{
  "positions": "rope",
  "attn_scale": 0.125,
  "lr": 0.00256,
  "decay_shape": "linear",
  "steps": 5136
}
Each number is 500 + 40 x the weight over its row's rms, rounded and kept within 0 to 999. Layers, rows and columns count from 0. Numbers have three digits each. The size before them is the row's rms in percent of the matrix's.

# v: layer 10 attention value, 768x768, rms 0.111, rows 415-447, columns 128-255
# o: layer 10 attention output (transposed), 768x768, rms 0.102, rows 415-447, columns 128-255
# q: layer 10 attention query, 768x768, rms 0.0763, rows 448-467, columns 128-255
# k: layer 10 attention key, 768x768, rms 0.0759, rows 448-466, columns 128-255
v415 082:513596479500550469478494495494511449508557543575482515543473491502531477481518499531544508506467513496550521499488515459501506484432571509420528503486494484445539509424450498525512528513551459510518486587483475532489547544427477550513434569544454537489506542489514558485477551540521495495434534505486536466494447494479519406447491490475441482519424475480467497509421567517501498490520
o415 083:495471470433440509526486481567535470478514463483486494501518549470475483557497422523464482535541489543512503498530585556452480526580467563470434516480481466533438540530550507551498500545453571512440587477443471500496495509525466578504511476567521615534520472471574496587435496519531490573483532496464483554518493437530459562525507575605440504450574612444488463522460492468473533538501
v416 082:570475512502498502544536528425487523539459516496527475526421514533541510554452533484453476477465485450452464450473502504596530504526547534436566599465465491475562555525499482452471442484409560509481472520526484552475540537513506520539468542439517394448458529446481547432458523501535497508625443491574519538496538533470531462519478504396568526440550485454473508418473467518493531551511
o416 082:482462472484495560518404584544552488518499548514485420521589518528494554470366537539563519436498464536488525514472561484492465513504523463546496483547504432481508475467426484456542509451466514509567524489495507491506504456540501469460520518563511516534510440479530524557513514454423468470446448496534476486496503497504521482508464466531497483503458449431456453528505463536540434590482
v417 083:493493554557490466530430556519449514496533436506542503472560472478484540492458523489454459499526459534465502585585509555550475400489520530519498482514487403453528451500484491486493556501443474481536458538519522546513453516453461500456469434421463495460527469552501488501478504537470485421567549419391507528530527489463439450531485533488466510462467544527486537525547498536470473520512
o417 084:493453541422516569509551500516501480573469538476486520572474563496514592516489602508526499521510483494527518480489488519565534528495559478549475560513484494646556520525461531617451534567575590569532491463498535492525429466556515543494498540491513482584484523344486493487531490456534504534440490562556521538505489505517561510589470482468522479543491519545509489476502545450455531510528
v418 081:454528501463506531506525449481493521528489496439523516421532519497499494547553450589521470541512504500487526464522523544488454482519451533521577495470472537490428541522484511466497498540543517444534532566557503425520574435489455491541528566596492599496457519508499551465500528514460424489519508572546464485492560466487457520520415542557595501526454510476499460480445462415535551508548
o418 081:526498495476485453480427507527516456512493512537523512472544452560464461521506448420486549523521494560490370468484506554506513412446462507522479520550517489507462552480469501495477488536478464472495499485486465478488443503560516476515440451461497435502474489533505505619408517503564504520463529520431534480469466504509506556483515507526526563585471444534472552441465451487440445500528
v419 084:547561610533443518531514473507480515450527508503480523499506518472498456514527583456437550459520517528476471487557504541508520403490569465468535417465525446546491510489397519441435449520519542534493430553496520502542501462548455529457442567513530543505534509484486507530521516495537543542583517527562462540573490461510502514513453571498560488530479499475462534483560434504505584439486
o419 084:455504446443521459476491481483479432484539452560550462467532564488488596511451558542449478490466537516509492494589508475419514497510469487530493576579490524527425558624456523496532474510547452478485534468469496505470533454400472464518507468500527468472466472491493508525491538441465523441398455516479519489490463502481463559522487471553534427500531526519489557536461582462483494480530
v420 081:551423465542493524495498477424499535426514550537494512434522491516545484456486482507537523516484558466565542529548443434505567495504574471481497515437483514519557476513462495511454528510500431515517577509527513490496466434495504484501451574524462482473529486503515560538543534582529445449456526509524502466465509508512491515527575518463514439497459454496540522470445415538485506546508
o420 081:519574550448522494530490510556449472481470545519480508525477487486487493538469524450435461513428446521450541459499548501457457452454487463516480507488471504454416483448505550512552491539503551462551478476468454430435473517483509523467462479475475506543473491465556489466535436442501482523499456533455449417529511535526474407531505463527581462454461544498503453488536555540487550462483
v421 087:497524453441457541465560487448504601469541529485499477544558547516504540474490401566439538496536392568524501529528501509492498449479426493551534475516510490550513510566573581481452469519510534464537460504472477404458489430424498500542456429509516559508462473455492469499491507543486509496494507529514482499591510525454563477583556518527513489478503554445456432479584540528483539514515
o421 084:535498458568529466524488550492451467576510485539422481420453499575594516549492557499514474537462527441540470493507493436513473507520454528559453523589450550547508444460503427513468431491491478481544472547447509537477448562487604482460536501548454486532544452472519495535475543497484430496508525518507422492498448515544477495455496586517519516527507399577577487561388510461479525470430
v422 082:480410514528507517524561487445511578475475521526507498576470488544599485534491478510523488498526501548519527553492527539506433536516532487566521504483438468449519494450516471489498508539474521532606518547509528496492540505527490513482501477511462547517454538521443570563525493465532528533501522540572439568472510468444461562514585524481481569538435536493513479487563496489521470471437
o422 083:534504522505522541512484434525503442440446507462574493443489460441560465511487494483509485547561480427476490499523475445435456476479416449504555450513457488382440453489540445557495536490492617503519492484495485414523531518445485481489466526463519470474574510464538468485482547470421475515536526522544548573593486516475504490468541453514476482412569472490495466468469531502508488534470
v423 084:531478463474476517543516512478495524567528497426439542485566453530478430494512445443438423514558425479526485507469463440499542462486499514453509471520423524456580555480409519514521564466515491460473587543522497478482531512546494487579508491492506533548498480564570469518503524532512524537572487546501498496475560517507523576461510537491515455576515593451509473450459501520499484523432
o423 082:462512593509464546484503505534449535448485502538546527495496539428490599554522570464514477475411501540537484471458501522507438502546461494568536520488536553534506437549600479466528468522521497519489478501450474542517494485507484549433461550477462483499466472478506530510443508433532444535490435494465508467535439535524567514499517426544531504427524402515474564487497538520556432556535
v424 082:453435517476447475552449549481562448518467467545491532475456512474478497475557550473519576492472486488543450495421485511487509492452453490482550510491572511557514512426530469550540513517438543552558556524497472516502430498453465447473528471606524512514407506496470511521505469387480598510560532449531512474473499490548487491439553576529460430496550520464472447482540472571474491457542
o424 084:584488455518465531440520515444426485503506562499480534466488510514499454548480484496516488515503517526495595546556490507524476502487477470468428406512517488447527438566480457497533526505488398502474470461501500481482503504556474470468512508463457541455541548485471563548498496461522499485497526507520516545454555544481487450466437473468553616475494541540478534523478438514403489496472
v425 090:511474442542513450565505533497483487488485471519528423500515531507472523491506463509518459495453471540478505539518542515556506477432460523487519539473561471430523599523533488470564554484469526500539481484540437528485480556510416504543428471481501526433454469524523469475467500549584499490473496429432469476501436429487485526543483491450541517503529498485544496504492489470543516460437
o425 085:471519492520426553502478466503538440489440514502484597532519452518513528524451498469503483518441531478536519491516542409484482575492518507477548487521508471531502460484529502533516467542544527478507510498430560502476514408526581556494543546504451481555468438425516523516562514492507553568487509533516515505535556458483547537475514512601427557482467493552532468493411566573484513509518
v426 088:487510455558487563456468475523418479560578502496522514525467521502440391553521461485529468470576468506486513490459427522497426513515486491509520517480528492470422454508547562466496541469526562511449456519474481428472489441498526529496416469541510555540480469527499478523591538489485479383524500478549439474567513438478534520463520580511563443457485500596570555493437474503533535447531
o426 087:511513538474524523536477501489472466489470485525457481436541550469463493494498571492505586538498541435548517512511578492465522473454559490507529474557407484469521544468493506548453486479508486460440532563447458526549526531397495531518557539473533613513530540558561478475483549534524550521594481494509559556499458579510467483465517455529551425501546494398547484511540538515496480510426
v427 084:540459508528486519488460513417531552499455491440455497573451559538544504487412530560449507467547535540564492463493425492547443500446507486495491450475470470588454535574495493525480531499530491499556480451541487470511485555454446491470511549449519532569551491503492484530522504523538541460603485516453548562544525461520533470508435489518476540502482551463491469465559429485503520490394
o427 082:460532518464450473531570501453488491453446437515494441439575359442570448492578431466544568570505496483505488559490529438499569473506459524437481566494487495468477514423505519513482466507553502451529535479450461589516514504528524443537434482506528486517545474463547489526485506525482475497416488460480518529500499510469459498555541556480497480492514556501543479498483533534484492446545
v428 083:470472503442473488569547526481440508391490461480483479500505541465449558566430488512471484537513463547490546531537555475560448535541449503502556571530437487475547480517509559527520526438509516488543509468526522516510442444557437420444503476531465458509496480535517491506467545566505522553477426498465507542499509497508545468458481399482573506558556534468549483524446457389527510540500
o428 084:499582552533496462500483535499548496501456519456536509453528511555568527470490504429521509492507576479558476449491540521544517523550528459465527441484428535551446535493499505460497548530464510521493509490468483495506574501446485532504448493523502464536523495561495514498503444544513514454487521515529488477518424510483508506524540541502528404475471515520517568491541513468484553412505
v429 083:480508564517528540542525542486561463559511515523512523498497491556500537535566511523498519529493472495489506491528518502529486547452581420459433530511531515545502471488439430422535472517564514477546514499497467555506470518462554508531518501477513470486480540489452503524567531545461498448481551504502475419553520526542501513440512435516458461463527422515502452542484553497502549495473
o429 085:510548467489565564444515480573395515486430543551493545551545546495511512489476515458491508528552548482470478491516496462496512508502476563511499436493582519466452565512499569501472481526491475555496432493476504507545530516485519513494485491479513503500482463500493506542554520469492491499523457517475480559481491544454374479596511473463523502491517549471548605475489487514498472527523
v430 082:523510468515488444432436512502543477528494493527475505506505487493508555417498485499516511483425517560508505548465452483533470552551558596573538520491525537444466538563559525482508484501445480449511512412489518505516546577524395528474465477492554548559491450453517496534455470479543482572504513536466514516481537542526490581536511452484538493542498473528455528570498536540490432512441
o430 084:561505514480523552535557542472466504519421529473476481449457482431441551549467473568520509532505450489486536435532557507518507420529409503492504458459453497496549534471503435519475580490560451447461526512472467477494475484489527486503542475575452452502519484540517446494444537495487520480482515463574496491485530552425555499504532460554577498502506433499429573542534459464497531433509
v431 085:442573469504493462516542457533499488499437534542482517533449414536456566461457521503513517502602513523471497460538566509540501515474474471585463426539468474467507565560434541483511458422510440429490495497583560511559483500492499522492528504441504453434450475520487465540477527488427550502506510474539564521419490521517464468498480554440460529484473466502515549409527515490562478533541
o431 087:507504525476488472511464485537512506458529421479468556495546508478461492527618511545428498507515476447510505573442472503439545469547501581417440490503409480519594515486476446523466501498538510554535504517497412570423532529475429486581476500530475510448485503500455561503469431487575426531475437549492515528487551468471489418512518556531510444600508522499484468586491548532469482475452
v432 082:507510484522480534474517544471528572536481458466557476551506537517514494608441536482497470505510538467470532468503548516468435475492480501590464427469520532564499476509547484580464542492539431526446475477506541515484475481500473456579516501479495546491501516455470556534479514447512483416478442533522488537476489510480533475431384470479492513523481451463530447482487552486485528468502
o432 084:489488513455478536493551515488485446518481469492467494507470488487502548468611503555516585531490461450470480515523456483508521457530476481490488538483477502534467510390493488467446414474478543454498488542468498494449442496497472469429502535444479496491547552486501490497516479577490468483478588508518441492594424501506545512517500483474544481463522476530496505558484540517406492502510
v433 088:466465462553499525470529489477434538492518532525518474532479542443511468448474457436473517534520423484504508478500518552606513442527493508523486528531521451542508463573485505449557530452516509524451520553496490453498472427498527534506481439544488444397515513489471487428512500493503578464503495527537509473446480510557476585459491518411482514473501523452464497484454557524451478509479
o433 086:489494509508551524495539538453548548562497511513525587482477476512558474488501470595543478505520502434514487522490485472449513562465524455478531479436426514539507524448477552557448499622534570445550475486459506492468459518493501504430560548446503489526492486497516566533558469490524512519504521460372505448582440485482447495483447501531524410522454447506560511499556498513529497557522
v434 082:540499521529560483480507481431493535542488533484542499593470572523439430501521590485549553456503492514494386533473503566502453536437539484498492457457468453558471526493440512450498479472513482552565581448485536472450372558564498457437419529514432502587453485468517478484484506521486556477467443469482501516540635509474532508468524552577470498558509456479520479478531526455447522490486
o434 083:590397469522482575527437527539452454443545438466495542499512508530562463536500443543492454548476517507472471477477501545499501497533515527473498489486515540567474448497496498509404446546510455458507492478531529484565541473448488515550557552495535506481482554516466509479433514477497434514521473488488529521488503505560476562435462542524527514419490561513556535433503452521578537512512
v435 088:565603496497518518465500502528505391511410497458555431554542506534502523484517448486508550566470498468490481526473417500505510550537474508541452511393498507599545534534458467477484500444486452482528513456475500530525550534407527450585495528471516506467511503470451563504524537520478527408409443537521506442530524528494449484430452560524447515507504486486507548482487515511538457511480
o435 087:427461502546512493569449533533507599534541511521498559466481502474513485432531540555555489491453520485522580523515545461461512417490528525450515409561583479589565502417518436472503496512552484493432501559538526463449490519520431529496508487556543466505514427537623450477478424437436449485491484497492522532474520530583472514459478473502489483453545554486478528500482491537488488456551
v436 085:504529581505535459538550509524469527484483497498464544488451531466462459509483523444405534496499538493500528403502534556479536544509547495548520471504544535481427469511443530521448456407439490547469527485484512459535564479476477550533487519498493517495414515459475559512436533528492437493465470454465502483520505615545538485456576491460475480502559521574529509473465513509520584492524
o436 085:503429486470484524372547448431510502495469419492468400487595535478478448561510617573546529496483496517580439507453478518437524445538491503482471462426511452580504496512502493549490512562521507493500395491520508458478465478569440445500526534478524516486549569500521493468568518485496505451525491579472555477510536481597505526537459445468502506454448542460432511501552513440469477522499
v437 084:471450496465576513409562507476496480474529385485527517528499495517451465558438447476481496495566516498504477536607549529559534496485553519473554560486428506605456548480514517557552497488484511542444496531474493496469550512484449476534524507485504506502511536460489440466564494569519500509501499482477454414433490503560563522517476447515525572505484524458535440549552562531483503436488
o437 081:545520521479380487457497514453465579434508541469492464454548489548494514529531466519519512495512511530520554452477558538542554530523485487506529421521529518444415522452504562494513478478534537483578509461440483460477504461548522487511508553471415593471561487428506486531436484467540514527458549452483458514488441482463449464441521598528502522514507491546454492539468466584529498516444
v438 082:402529547476474519454420445541506505501533489436578468538419513460488604561560514521485484511532510531460478534488483443458490508489494541562532518511560538436522527540525506550469591509470481459457486584492443490518586609476602516540428454515480576548548543518528469445511491505481431484490525591497508497479575487481466542435556469549516525506514493493448497509536498530567411500486
o438 083:511537482522539519476533520476486435540573484501461501446530559530570494486412499506516546479524410500450485439531527492474538438495485477492483469416449508435528461524503485462485460459575474494509413502457452532476468519482448519494444570473557500554618478521449540546460467512496445514523459445457473525523464492491514474536490476521479546564522574446450476462545488541487530435488
v439 090:416458424469487462500489444465510532540524491530426512497530536514542500434450451587477470561424503549496550574520584515537492489445511457559539498460567536513543511551560578538570400514529518495533489475525488543419528498463503505499547447462479479454496521494566416492488445485503521466461440470440483433497508510476491471524466480467496554518506476507542437542466492465465444542527
o439 086:489547418576579529470520497540503464564518456543588506524460511511527542478526446476527502449522520429565532479494433545511528521544499479418443563444454526502499460438446471554520522514513566512503467493512457430584432508531544538491480554582528468515501486482475489434578477500514536481508497483502547557490502548463448529506578525496568528433522493560474549555486495527497460471494
v440 085:439522533565508528456542514469476526457514519508437539528518535447591596491433512496431506485597548500506486510471551421515531565477431473411512582488527494535546443429492546502521466496485411491517408533424549503534487497552551477473442525599537499501494571441546512519452462513462554546499500476486460507505514472453477554426570488482571482469490546596550511530542520499494508470507
o440 083:459536480488480538461421438566457540525471506451506510470432467509411538496486570583525496506525514540518482501535485540543449485519482518596550497517519546515495551575524480520513460496508497498532571418558457546494503464433456517519501474447511514547506462515467537444553565482511552427497520505450537469524463513538446531480516566550522473529582541500492492579467535500506491448441
v441 085:505492491526535547547464518565508576492530494544503495520474491584461505485503512511530517515453514550512441495480494437479466508478531551476531510438536474452462545502561482536515497520474493518435551466527443534517517496559517499540498535485473543399501450537510478580549587482448463485444529461478468478497503497584438465490531452505532446527594518491492476467469535504558481558504
o441 086:501445469468482515540481499540566428557458533492515535510448506489468536513529466499526597497515455458535532556439541539504559461453545530437520453539447547410466472530431477486500512512507491537528481470549573528395444495451470529509495485498501489497502471508463561534487438518553561476530476503481487515491517529458516527508486524430518587475425521533450602542474536540480463468505
v442 086:561403475408466446493467532505485538505479545516569490555593506483522473524488579459478501476478500453457578561503546485578485398474489482461529523533522488508541435492500527518527482530524510454478528443467525549517529504497510498550469450450526547502482461552484494535571496523539487492484581495478494516441569497472422517502528444516540517431509574463482513446472493550550438533469
o442 086:510456531531472505504522438530558453494480518542470453455468508467506608496537506509515559501531465554499418490439496512531478512564513501465542435485533562557493477543454463565567480445479530500479499550563546481456450495560524500425443493560492494428530524436499572525478490522497505586560418508552436534498527497548519478547458513457435514453472398494515533536465517478542517509488
v443 084:441505499475529441442526531478491508515480495523454504559507500469485507439604555502547534486513507436467568549421483493471480476489481526512486449466573437510471500502448537497507412504557468494491528488471480443504515492485503462496538494552497472486480504489459503564480562467469619493473477523453512522475501496536531404449519448499499482539476504519531522438529524484525441507478
o443 083:541492491486474547524482480563492476464496467531432530509470492429523506476405498537502409498542493567573486473577467502489428409470491491489469502490445525491467497495553513420465540509550487426512445514572545543517476504565502536480532470456425529515506525513489520429547561489524464464492474459498510526522489495446450528578476492545516508480445557505531476525484453515439540522466
v444 086:567448441406518526484507543483461438442561513449531506505473501484543459472533495474532462576507486608485468492504517470436543408546526464502477436525549507569448485496470568447499467486513512483481547506471487524502515452446478485507464474431477442500519483433460514535460490523542523532446451507481449489449454445431469533615393448484473497539476500533443460531471521430508528531504
o444 082:421566580519528524530459518503510501458496515527547466496444454572506552457593477476474542444472546465438547525541508552495496569495585460566463446503432466484472509506504497511538482528535548508560489456531539462487486474515502556527431547559502466531481530567477488506571473494446481483532476576482543538513429432572528508453520440396484516564566446481530510516524558501512485503549
v445 086:527532562512536589500505478435495500535500544567500538430509562471529507484491536473489506471530499456502507441436500453516517456483515487498579435505502431474540501474525500495533481538496546521523474483585498519489495485441457505475473547471468547520477528486488458475434471482439420496553517490542525455514519514534512524488545526492502491481519517468535567452434535485493520465487
o445 087:548498554430494421448475480492461476436516406479502459509487483529513445535407488491528490514452503564515532542491519498443515553471505531591490525522489481563497504536499457582478509530535485560479559385476498469508499541486450577540499471509526480503505474479519522544493492541594552577565569471497525542535498501442471498478487468488485426451513561508477447480458471427437446532527
v446 083:482478488516492455420546511558583389497469487524475553520589479498507568473490513453566449566502495484496575503537511480558426552387522539501448493497510500424498457507497495514473489479485411509521462461547486506555533579555471485510414528483488450513474478455480554465484527496517480455460477536485573540465470550526499479530507412553535409591506507513537502415399469518475475494484
o446 080:450484525477521504549541476463447546528460483491542384508441459534541487510579555490461476485510505526468468538491457555469507521458529474494490493463536562561508462500499513492528507506541547519493396458510502483431488492484507407500453484487477454539493515543501441447580496477548574501453530536561467495523464443520492499480559523489540486483445476442472581539493474582521512473536
v447 086:529511382462512533521491551484438493445483493537517521556494520485527499481548514479525553424462485544486545439485443468539452466514526581477512512494505468528498497479490516491469519463489573459481501522502476498504429485514513469528511484468498489473510494513519518496514534479511446472492456502543504480547438536564591505534464510516508515464524545467457494486491443525501466592553
o447 086:489512578469491483521528505525476468481470556495468484549541536532438456507481555511514527535514473479483451570521531495566570542440406471544556553560546462638554469502453406487475414526532559514483470474496489452547484482560514523445498481486508475480471537466435456463491451523480506484552486518538467462487564434501503504501521489523467430530497498532502544540546503527491489463519
q448 076:521514532510450523519504489481447518511443518480500464472531450469496473439477509495490531491534498532496558508500548488527417463468527474529552449507490496491582524449551539458492535459520522517433521534617539488500544523571502525488511547528524487468451541472484489520550479500507460435507419522448441576486435424468536551531450506440501527433563450481558530532456446497504489528441
k448 076:462494525479551478487515495487446520484539524548536435407495439565510518472502492532501534427480495457501491520444385523543475449485467592461478553446471475481549504507517455469534479472590431460537496503489481485497429459543488541442483511516512479487422472514482483576496483470507571597545476496522524504466514524558594487508496562461492510591541556419545471499548450532501573414504
q449 072:501523539511506481515537523481537448499544575584428523515498487475607422574509517544482504637460424533484480561441456510516578453495546453515536535510544460501422489485498550567482489493504508424447524478398516485519499522522519470450564469487557514499509515519518517512543495495573433518513481497459512535573524520451613516512462485584512537520466538532516420494469504521431488553512
k449 073:427529575455473516495504537505472507440580458535500483440564492522496537445446521447565477501526490497463495452503550497438475535492461546504493460452535521507526423524543582464468465426462517433420481545535448476465487489495552471507428490429450474495507522549543485492533444508491521529539568467476585478526501495476524407487461553542454514504556470517451473525521531529486481521477
q450 078:533464502576449543512449519505435497561470479547557461460536552516464502470513489509507550510499488534557468490501535552530568461450495338500430469558538474514485447559483448453540548442531502475556497473501512494490557546538537554510537510490537483456446462482540486463480454565563497509495477513534491467522498479504485504574562508492470484504533508523460553439498519485477503462520
k450 077:453464487540476483485516486487508462523478502498411505491500521520521508521522521403530497605479512488563436527494517496455497462492483487458436471478492575520502499516577525535456560484486422525501506548478451447525451482519527488458498457485473504477441494592502506477478511434525504486534504475548477618471502523506512502501454420557500526441492489532472538496476495450478470473475
q451 076:426542487410463560482489478441543503526509536520444419525533491519436463458560367532552419509445433534514549520443473492484427589520552467427478449474471521467499511377493426483487524474528558529494535528460423585515502465506480529514549490568570489506452433460518504514533490485523523501503495554537514525482491530514458445456513445539511514542505472503463419540496480563489490547470
k451 073:584463474571494516474467486446556514496497486502534504466518525487476543486481540532435493499433480519477519497444526537491504563563511558482533482514485561562508528518491532589455505498483521450453460458462538513493475497501462475538480541416520495478498523475460464495540512522518452490522555517484446445502522508492544442456507537485475464569497518468440590498492558363477489561573
q452 082:509483511446511522506472535502460538499518539509502485491505497558541437491453428501492559562470514423562558507550446504572499494483522468499374523529450552476476396445512461555489449541589505532510472444532528443470547503488500614531469424554498475429468511471509554552447466442492472580482490455527490519564460528512433540546473521445442473506546480499560533546524469444466419495552
k452 081:449456491521530490494484528514432507417438502505542446419540533486450488451517490471467506440512573555526459468512392499466464440556458573524493431442581476541500453493526490393506504498518406529452553501491530508482550474485510544451481602534478498500466409480522418549493522519491502455424509442502482469465482545449480546506440423553550454586516549472592466483450463526466570496463
q453 075:467489444561507445642497535546496592446496504546601505516512504431495563484489440506522498446410540492532494537452484513488489541499404486467487529499500484521504527487453517483514552521491505454551468507479473473505498437460541438544502544507467504523507473577499417577480498432580495532545483459446507446505523581539472535512503495478528460487538428528438492502489428527565481466581
k453 076:409517530480489486506530529474465476591500521555397448467520529532555515441440382461470461500494467466543518505515415490562510443479541565477454479524518522481512486577493517561529460461542454484418568588486500535535490495449561552516508473535499461515473483531521524519564541565454463554486509529510502500545481457526485491538498462471471493486560486532524476467525460506476548529469
q454 075:486478533491563536475454542552458457488466508473491475521581445527452454432477626497494593542533473492503458460412514523498486498491514455473510498448500466443420502616509522507522524532506489545483446557517479475489547491554528517496456471432527467558479500486518520457474530527538474552571531494466550549434471474489446515528510548529556499500560501545484575526439528420517515500547
k454 075:530453480548511491512475463520483516502558506528477521559458435467529499488486446504467496540492492593511496492462502502540530525528456491546521566512502539451594518488442471483532504557461482523512562474532554507517496574501508528561488502471486487474544526580623489554456422493517510488520475525482430543397506477553552519479468428506535493529473396466516443503500553489488513516522
q455 085:525541536538421479473507487513499545588497512546526508452441497545471445520463511539485479490560462447534535489523512463625482527536517427581503456563408541500502534516418425513504556438450490435528529480549498400486465573474486509534545515533509528449438510477507548481432493494550560573468524420569506538589510487505542548549449508493503554517479494503520536480492541462444532447471
k455 077:458473552426500533482430553514511527555463460510521508464464484359551565433560512533510484423516519505461469546549560451499473434471526496507476530427531521562535452580488429469490581497488434526475452494444455488556503512472475483456499535564566492510485516524528388575460495505443520457501556499496510458503523545535441519492507468509464452587490531518507457546469490480493519470487
q456 081:424517465402488535463440560504471481474490494506490510590506492483553532499538500493438502525474478553511484547522505473504498513494419530483497525458423542498513522453496501548479488512514510462457486472477509523516544486400470496497476418495481570514587472490539494520492527505489466532539464448419492472474412613518465535501440443489454435423411502467426541531516436564455453524494
k456 088:444562500530598536490466495500420528456474447462527518452524566532519529467434514497508522452488507537466470551400420543477550595526520545541466425495536435446509503595471499460563466504467544484451563408533520503486567491475475481461462481453488445479518485462492531535461512511510556449473506559489566488494506448452594427502496450540530464470601516496519505493505447567474560544489
q457 075:522570512439539511456500494510475506435466493468486500534442506505499560534501483570508475469519514577447584524518487502492532489495447607419585534433508465556424508412483529532417533508522561523501390455500517540452523505529493493525450505525509506479533548483530445544498518458543527502541525551477484512449445533476494469471459518513468567539568457534513486425470590528498488443502
k457 072:494531587534410487535537531495523497468485537522407577478514491531441502491515498480524522530555444475531499541462477473570485531511532515488494499506486484469483412566483461512530453403517478514442522444445476487532516552411451473534466521494472475524438458504526509485441515490437470508472478448484454565456551534475511525514474491557407500528479535464521501553473406479535467495406
q458 082:452469489495462493500497460555495541435507518457533486475481492437512575537516485471458555478512443545432466511529464455345522483528441545491489477518560430449492511461494482494462474604552513532480511547537484515465508486471459493490536464547441478520515479490495476537566495509506486414490580529497545464466438486546484490499476526494489498524471515480518471464534470649469565539508
k458 081:570530509517537533479491519529533499518434440469546497553504464508418564527521555502472548548473463492560500506425458564500449550455512504504521569528509567459456575505478510530555501527445574516555499438552546525539470436551444459453410419515449467446597588415540517453475467411535420507455497490557544463469522465435583439478515484476503573439503496448450479497432588538585463531550
q459 075:552467438525488486450456480480509524508427451437471529542490491419527473495532526496566534508541429493524552438537496466518453512499454489481545465500471528500506479509473548562477430505448542485573452527547470492576549500539576507509527583545563507534522573465530478512485538531466471489498520555468423459494477486488496467500492514513555518511437503543525526502473496490473589516550
k459 079:483463496457497476456537463482480513525428558497529510470511437514536524478425428495519465474554509548520421463525477495501521494474549434524447446515473507527533526478524536396460493487454407452442579521530513454464562468470506527569494419560509526486504490528510536489512517542424509527504500433463468498514558450504482499459467451548512568460418542479467478529465502467458526430545
q460 081:597498474551505539520485469561519526455496432493507546515510500443492484492471544501490564511558475521467451554447482512513508492543616500494501457535425455543529569611568466493569586496481475531577505495581529489492539498586480565496491524530520540445494554443441564474505457513529539447489485487473501450500546453472457508498472580547465473506500481517500517566597441474568502499447
k460 081:497433509497489430530421482506503578574444496528534517532527503562509516499533460477492519514532552521488515484476547535449487431504527454562505494451468502592516484535469491501437607491444441482514555582511521464414444494462574524510527533579530498413532443561469453568526509525474526489538504496562437496502518511483423546513518504464555531492512412445549533552493517413492483399504
q461 077:468494499499530475442467591498487506528536444518468450596536485559462470488492514608492516568448518463520527501477511526481553505479438461507434496616405540529512488473456487491446480437481416472509427498540464542486459521423515491561498480509498548498468461565450491489444395511498519546493567572477428453514467488511503550505406548544490505456552464473563546541533460511493495581437
k461 079:513534459449477540484462434465436495483524493439498519473525524473572565496460553541459522491466517425477559583470518477475499552474570550493505465488529457547557493571519466484544464583563542444459506471465542483431549422554524516407453527451463442523489503474519463505521491511519485530525434492536491458476470496520541470506460500478527431549519496515478537461374521496503578527523
q462 084:446568486495464516593523501527604555530530540436533514508495529508491504466493466514536567454525512475539520491464497537540575551603421514449490518531485543486466550531464504516440531467457506533537540560476522523492504558478481482545469465501514576535551520542579498565480481474504544431481487493495522452452509506538540537521543509499496492519523574475552488566458506489528496461462
k462 083:548575447541497496463514506485489478423508462556512478475446524543450517467395541491499507555495432453464473429529548479477482484496583415423513478535528524426498475477429516502518476462475554554493455462519557500554499495471452459504532459459499551422492496487400507531496523554528418582558530526492467567525525397520500469463457548431430539489519490474513596549481532453566556514526
q463 087:431499498493489527514513458521509482499489555476499496536462515529543488486547489491522482519467536451457469566539481488484436495445440525457539517479529529502431520525515482457436389544416509565483498481530534546499516532410509488527456470508549523601499456537485491529523521452497469465496498523460489502471404548526515477480558487563516471530466513506489453512520411488522496559531
k463 082:537512488552533490504513530493406498454540513500525508484541572501513477472483477500483470494528448533459475495397537523553517531526461544475511437521471471490488475557534513536462511509512494504553479530523436464480529432531487531465486531497452512539491523564504462456477475500507571522463547472465516466490452525452482474522473497451606453535555530493527499492443510489490565500478
q464 080:445480454539483588501500514479530534437518453507445473555479490530515525406521536466457511498428495464488427518496491504411468484555522547445506492485570474512504531460519584432465490507506524533461513535511517513476487485518455497470533464496412446528511537531542425567481529599465474501472547496474556548533516531567539519464484564452506502490520544463486486514523509570539488476533
k464 080:593475440561404485504506470443513467496450469514502490474528473502509481474514489502558485493528558492516534507518483492458515509504484515422573564552498508437467510491534463519493521418461506462553477480521521465497526549577471493483427498512509526477500558500476511484530499463537529437491476544521483530460424479535597501521521496531484528489492485516465495547447562435546527502493
q465 081:579509504527532500500447447528461508450482427507513559453515495522524439544517556497546537491560487435545447545464531523550497398525502407561488480566512442456508631495570481557528614428506524516464508522454450489488490497469479463520492464499523501451576487458517468513503498551521496533481552469492512569451558539467539539514499476568460490494533536412468490512542480531489527478487
k465 084:494509484535528459460511493514545461541488483556517433445488517500529456503620468473556474502572477480480522543531535517486498476452485470531512467443505516503498508458519524466458535514501494516513505560466520540472428450557442519529495629553519564453461477514544478538492529553500514487530433517558483523484552439537431482468481518487495532525487489469512522489516557473436472385522
q466 081:516524526509483529427555505445466466506528523488443575569509534456472559539519492544537498545481496470521541484536493485494455569535554511447494485499550491521577496515506544517497486497446506514481514494471485475501517515510538515539517440517550537472518461527508508517488538532530511462465491457447465495523565446486535449457499498541520520546465513437550530536495494488432516478475
k466 088:432510561448534475484483487473425546510488470441465517489463487443501455483472474503494452477528473509440512519505483474498523510487531509483487442482518575489533528506505488543535480574514533520514480402521578593457471440512510468433478448540531505498525527447469438540504581517463422533517539467464566507508509499478524492476516475492472531547525474514475489532465499520534453569544
q467 086:491500506563468586447484518432509538444514552471514544524514463513530493460545464575450493429442426497530506452539483528491488500552407508507523425567507455492533573527439551527492473490545561570492535513463472513488483509488521495503535472492451518428557506488526544504536508588518508494520530461486454547438461514498507516592574484598558451531456477513428454470468652562497442428466